{"d_mlp": 256, "lr": 0.0082, "final_lr_fraction": 0.0, "seq_len": 1024, "steps": 3653}
Each number is 200 + 20 x the weight over its row's rms, rounded and kept within 0 to 999. Layers, rows and columns count from 0. The size before them is the row's rms in percent of the matrix's.

# layer 7 attention output, 64x64, rms 0.0847, rows 0-50, columns 0-63
109,204,197,213,171,194,217,194,213,202,213,203,194,194,193,210,192,200,197,214,207,202,201,181,198,179,196,192,205,196,181,199,214,228,258,194,153,233,221,188,248,186,242,183,181,228,196,229,215,186,180,230,207,165,166,189,166,207,204,190,236,189,192,196,188
107,171,195,195,181,202,203,230,184,177,219,183,191,201,203,197,196,205,198,211,194,202,194,198,191,205,190,194,223,177,196,197,198,166,218,177,230,217,220,198,184,203,210,177,201,180,189,236,259,248,168,157,199,208,223,227,243,203,206,238,199,191,182,196,177
114,193,181,197,217,201,188,215,203,199,170,226,209,202,188,203,214,211,187,207,207,224,209,205,225,200,204,179,194,225,199,196,201,213,180,258,181,215,211,175,205,187,192,203,233,204,194,192,185,220,234,164,206,180,237,208,195,191,206,127,226,230,191,218,222
114,197,189,189,203,202,202,207,176,203,184,219,201,218,191,182,194,211,194,204,207,183,186,210,197,239,188,209,208,195,181,206,192,174,191,199,196,211,224,229,222,268,148,209,212,194,186,238,193,194,217,166,193,189,166,208,196,174,218,232,175,196,203,251,198
110,189,200,200,216,214,182,206,197,193,210,217,210,186,204,197,208,188,180,187,193,206,204,194,216,203,198,221,187,179,213,219,203,219,207,226,208,212,157,182,167,197,196,220,183,250,166,177,234,218,204,187,233,220,167,203,223,158,206,188,145,178,209,186,234
095,192,197,204,206,211,190,195,212,212,196,188,208,187,202,228,195,187,199,165,170,198,192,196,203,213,180,212,196,216,210,196,184,180,229,189,201,161,153,194,189,217,173,198,217,198,178,168,226,193,215,232,164,187,175,187,263,219,196,175,185,216,165,206,170
122,199,207,225,174,200,203,207,192,209,189,184,197,188,196,179,185,215,182,206,187,216,187,195,195,190,214,181,198,221,212,179,190,205,247,182,194,199,175,182,222,187,175,212,234,210,215,197,205,238,232,177,190,238,197,210,175,227,211,203,188,129,236,180,180
111,199,193,206,195,204,228,188,200,209,206,206,181,196,184,208,218,187,196,190,212,180,200,217,191,193,214,210,202,215,181,201,186,172,195,163,242,191,222,227,146,192,224,213,192,239,215,156,204,163,218,233,182,169,207,206,168,169,198,205,189,208,227,226,176
102,207,237,212,200,210,207,187,189,182,184,190,198,204,203,196,190,195,213,186,188,216,180,182,200,202,208,198,197,212,189,187,179,178,184,158,203,219,185,156,210,174,197,203,169,202,217,170,175,180,213,192,178,170,217,227,174,204,173,205,239,157,175,143,210
101,196,180,195,191,200,199,181,218,213,180,191,225,199,195,196,194,207,187,201,207,199,197,207,214,195,201,188,175,187,207,206,203,176,177,237,221,216,186,226,226,196,196,223,190,200,235,159,183,211,159,229,223,214,213,141,242,204,233,177,240,184,202,176,204
091,192,205,191,193,212,210,185,198,199,194,200,195,191,202,223,208,179,227,184,185,194,190,217,214,187,189,207,212,214,196,205,219,208,149,154,166,188,190,193,220,200,169,183,232,222,199,183,193,182,185,223,257,220,218,209,205,194,222,177,182,205,152,158,224
096,217,201,182,210,213,187,183,204,195,199,200,207,193,209,178,203,203,203,181,203,195,213,170,192,215,222,207,198,210,214,195,199,154,224,242,156,225,189,195,190,212,183,154,178,181,199,224,203,213,186,213,235,199,217,231,182,181,152,208,197,242,213,174,169
072,221,209,201,207,197,202,213,201,204,175,206,195,181,208,194,204,212,192,216,210,206,210,182,183,195,195,190,227,248,211,183,170,205,201,206,227,201,141,226,204,176,168,206,194,169,173,222,182,194,199,223,169,227,214,180,172,240,182,199,161,211,171,206,228
105,208,194,197,183,212,180,203,217,193,192,193,204,204,202,196,207,207,201,213,200,224,203,211,222,208,192,202,183,172,215,204,196,203,164,222,177,199,181,208,241,198,181,227,141,241,220,171,209,177,218,171,204,194,191,214,268,237,179,212,217,194,191,203,207
103,199,211,207,215,202,224,219,202,194,210,204,208,208,233,203,210,183,208,180,194,206,222,207,209,189,205,199,201,178,193,223,217,240,192,213,179,206,181,177,134,194,225,192,207,197,196,179,208,161,191,166,208,216,155,198,175,252,217,215,188,224,215,168,190
080,208,187,200,220,227,231,216,198,210,197,191,207,183,189,198,190,220,207,219,206,185,184,207,209,187,194,205,209,220,197,190,197,199,168,230,210,228,178,214,220,206,209,222,236,167,185,232,176,194,208,215,206,182,171,213,221,248,221,192,184,219,274,206,208
108,210,200,203,203,191,186,199,185,173,207,220,208,211,221,208,218,216,180,214,213,208,196,200,204,204,190,200,205,192,210,205,180,204,170,195,216,218,148,163,199,196,175,193,193,160,191,171,213,193,181,205,220,196,234,227,181,175,162,187,240,187,213,266,220
094,215,190,206,191,195,181,201,186,227,202,191,209,192,195,177,200,198,182,191,208,210,210,205,207,199,213,203,225,201,205,174,224,200,225,242,184,202,239,192,213,181,231,154,186,184,168,203,195,205,226,220,232,229,196,177,176,243,187,172,162,161,211,231,199
103,209,195,178,198,174,166,184,189,206,207,184,190,198,229,201,201,189,207,185,199,201,214,212,195,193,220,212,192,205,208,191,192,189,192,189,188,154,218,179,185,209,196,161,184,183,217,207,185,177,221,163,162,272,217,172,181,173,166,189,219,195,179,199,185
097,193,182,208,206,199,210,189,203,193,184,210,208,200,217,200,181,193,192,194,211,193,213,218,196,198,207,195,194,209,186,205,194,210,222,211,149,215,195,190,148,210,153,240,202,188,158,217,157,209,167,221,187,224,181,187,160,197,194,170,186,201,178,205,154
072,192,212,220,209,197,198,186,210,180,183,201,179,236,214,218,208,226,194,207,204,208,211,191,181,216,209,200,193,219,188,185,206,190,217,198,181,172,194,146,199,183,188,237,207,199,211,222,200,174,226,173,145,186,183,183,167,171,162,206,252,206,204,209,208
097,167,190,199,199,186,187,218,203,192,224,195,193,203,212,206,186,199,205,191,194,192,198,211,203,179,207,209,202,204,221,199,205,204,204,179,186,198,200,210,157,179,226,210,171,167,201,192,208,255,178,182,189,236,188,188,172,176,246,199,166,183,140,210,233
102,218,216,199,197,208,197,198,196,210,206,195,208,203,203,186,213,187,218,195,214,184,205,217,217,190,198,213,187,211,198,219,198,160,153,176,163,178,212,175,207,224,221,236,210,220,166,227,203,184,170,243,209,209,237,160,186,208,159,188,179,201,230,211,218
109,201,195,191,182,190,196,185,195,218,193,208,198,193,190,204,173,191,213,185,195,198,195,200,205,202,201,214,202,178,197,191,210,174,153,222,209,242,263,176,211,219,190,164,213,218,211,147,187,210,174,192,187,178,152,186,215,201,193,211,192,160,181,181,198
072,190,210,186,172,201,202,216,205,204,218,205,213,196,189,210,185,191,192,228,210,211,200,204,225,203,227,185,193,178,208,208,207,177,201,194,183,205,215,181,248,210,249,226,168,225,178,200,252,195,230,167,196,228,246,187,172,214,201,186,166,180,203,192,206
102,218,203,204,215,211,185,204,209,206,197,196,209,182,186,192,215,197,193,233,178,208,205,197,206,202,203,195,221,208,213,176,215,227,199,221,226,169,170,182,235,175,191,207,175,195,230,172,181,211,221,198,218,149,229,228,210,219,179,210,129,185,192,199,212
103,181,191,183,212,229,181,204,206,213,226,199,203,205,197,205,231,218,195,196,203,201,221,188,221,208,183,205,202,191,190,193,195,198,163,234,203,196,136,185,181,234,240,170,192,221,186,219,221,184,210,198,197,176,212,173,227,175,207,189,245,181,187,234,206
103,205,196,171,201,214,210,206,194,209,188,218,221,198,208,193,197,204,214,207,209,204,176,188,204,201,203,213,197,203,215,211,222,161,139,215,197,202,216,245,228,173,203,184,193,169,191,202,206,208,190,147,191,171,214,170,174,171,206,169,166,206,237,179,195
108,196,217,218,218,188,187,212,214,192,199,203,180,194,187,199,211,185,213,206,198,194,198,228,198,184,213,200,204,212,210,197,192,202,236,181,227,163,234,168,212,201,194,226,199,207,224,222,184,215,214,227,201,219,190,239,251,181,181,162,172,226,224,194,257
089,199,198,201,207,193,193,212,206,207,213,196,210,234,182,193,164,196,198,227,216,180,196,195,196,200,184,237,193,188,198,234,212,179,179,203,180,233,184,234,205,213,182,193,171,234,223,256,203,210,224,212,176,216,202,189,217,178,191,251,191,207,230,203,236
097,169,194,201,169,191,193,201,213,196,199,171,199,217,190,196,223,205,210,200,200,200,188,213,200,187,214,208,190,199,195,208,196,231,195,142,159,242,227,214,215,176,220,203,184,191,246,199,189,225,212,201,229,225,221,192,237,194,230,211,241,206,208,224,180
093,203,163,196,204,201,214,209,218,191,201,206,203,196,198,224,179,200,210,162,193,207,220,182,193,198,193,194,224,222,198,194,206,174,219,229,154,159,181,186,208,191,190,184,249,212,196,195,187,220,169,193,220,172,195,241,164,208,233,206,193,243,175,204,203
100,189,192,197,187,199,220,217,220,206,176,194,184,180,196,205,206,184,185,203,197,197,194,184,222,202,191,198,212,200,219,202,183,220,167,205,205,252,181,215,204,169,211,203,239,210,236,175,199,194,211,210,160,225,216,249,224,173,219,206,163,173,183,220,163
100,205,178,215,219,198,202,202,209,215,191,203,185,208,220,206,202,195,194,211,193,218,188,194,185,190,177,210,185,185,198,210,218,248,190,227,178,208,209,195,195,189,196,181,225,196,191,195,245,196,197,236,210,194,184,185,225,171,208,269,206,218,244,143,209
086,176,213,209,194,206,193,207,208,225,191,162,236,189,212,215,179,194,200,205,215,207,201,200,205,180,193,201,194,180,178,197,198,221,212,225,219,188,205,256,232,157,200,209,203,232,203,201,223,201,192,187,193,210,195,153,201,226,150,205,199,178,167,170,177
106,211,204,191,234,203,190,219,199,185,187,187,196,205,211,200,223,205,200,194,181,187,196,186,202,173,217,205,216,219,189,213,198,230,192,212,167,167,196,224,142,182,198,177,174,160,210,196,189,243,225,252,177,190,194,200,193,203,208,194,222,171,207,220,237
093,193,185,182,215,226,201,217,200,208,215,197,204,203,202,193,173,191,186,190,190,184,201,196,182,196,194,182,196,212,196,193,189,169,250,196,236,230,197,248,176,202,206,171,220,224,196,255,229,182,182,179,218,202,197,226,174,190,231,185,221,203,184,167,228
097,204,198,184,208,180,197,186,201,186,216,211,201,204,216,197,196,203,205,199,205,182,191,214,219,215,189,192,214,190,189,206,213,267,188,213,199,217,217,224,216,252,179,145,172,242,165,212,167,203,217,210,171,203,214,218,215,224,203,235,206,213,210,217,195
103,193,192,200,191,179,190,195,198,198,207,195,202,210,208,208,207,216,190,210,214,196,192,208,187,206,238,186,192,183,201,215,201,253,206,177,226,215,210,198,237,225,162,214,179,203,207,186,206,246,213,194,194,208,192,177,133,185,223,218,225,244,221,176,186
107,178,193,187,211,183,217,212,223,205,198,190,192,166,196,218,188,192,196,203,196,206,211,206,180,196,211,211,191,185,203,217,191,205,200,174,192,214,178,220,229,201,265,213,247,205,215,201,158,217,247,212,169,193,174,202,181,203,191,226,185,233,167,179,222
098,195,196,213,198,202,215,177,190,201,219,210,187,213,230,209,219,189,211,166,180,188,191,189,208,177,207,197,213,173,195,197,199,205,184,176,240,150,214,203,191,176,220,191,224,212,184,183,190,202,209,209,203,234,185,219,212,180,213,199,251,186,211,197,126
091,191,205,211,228,195,194,201,201,213,166,204,206,189,199,210,201,190,196,218,181,201,205,194,207,198,200,200,208,232,210,183,197,183,206,186,239,195,195,183,218,171,178,135,265,207,224,216,166,213,194,197,174,183,221,198,217,198,158,161,191,194,215,178,196
080,213,226,220,192,223,194,214,185,225,198,205,190,200,189,193,198,216,213,199,189,211,207,190,179,206,176,187,204,216,199,196,192,188,192,181,221,201,184,163,217,247,198,182,225,170,268,187,246,185,228,189,194,203,155,186,191,229,207,200,222,196,207,185,232
096,203,206,197,191,194,200,207,194,208,204,191,196,215,193,203,182,187,181,204,188,200,213,212,190,205,197,169,203,205,178,199,212,211,262,248,194,201,256,223,186,208,187,225,242,206,188,176,223,156,226,184,220,215,211,218,187,250,216,215,206,206,189,194,219
090,188,216,227,193,189,185,201,199,180,194,194,194,188,199,197,231,215,190,190,198,218,203,209,198,197,208,187,194,235,192,207,196,233,210,156,189,172,232,158,203,182,158,204,213,241,230,220,219,248,187,200,200,173,177,176,198,219,158,198,191,204,174,211,214
114,218,179,197,196,199,199,175,201,195,193,210,201,201,206,194,187,197,191,174,225,190,207,194,192,194,178,203,195,181,196,185,215,203,194,253,206,174,198,242,232,233,210,218,212,211,210,213,184,188,159,217,187,239,144,236,187,181,188,197,244,177,203,223,192
104,188,200,179,195,198,192,205,175,180,198,200,199,187,203,193,223,211,183,189,219,197,182,208,202,211,217,182,206,222,202,221,181,205,215,162,171,252,212,213,163,216,194,208,202,227,167,182,213,232,172,190,184,212,234,202,182,219,186,161,239,213,234,233,217
111,184,210,190,205,202,216,193,185,188,215,190,205,202,177,189,178,181,220,213,208,190,222,193,206,219,176,179,210,203,209,194,191,200,224,199,216,205,209,189,202,263,246,187,212,195,239,190,162,197,137,163,224,196,229,210,200,221,217,209,181,202,222,222,211
094,212,208,179,204,201,222,193,208,184,213,189,196,210,209,203,210,158,210,198,212,189,199,201,220,194,194,199,189,181,197,201,207,185,222,235,181,170,214,198,212,180,244,188,178,258,185,197,185,175,162,220,216,222,220,237,227,189,182,231,213,218,243,175,207
105,206,222,212,199,169,206,223,212,203,211,185,202,208,193,205,205,200,215,216,195,187,190,194,199,217,199,193,184,199,195,177,207,218,210,193,232,197,203,147,258,196,196,236,192,190,158,263,194,200,217,235,217,200,225,181,201,214,215,241,191,198,177,199,181
100,204,206,196,206,201,179,167,170,173,184,173,214,205,213,194,195,212,197,175,192,189,205,222,191,210,215,181,188,188,211,199,192,202,186,203,206,153,193,232,178,214,192,244,180,184,191,185,173,194,168,141,216,214,191,186,196,237,174,197,248,214,203,194,185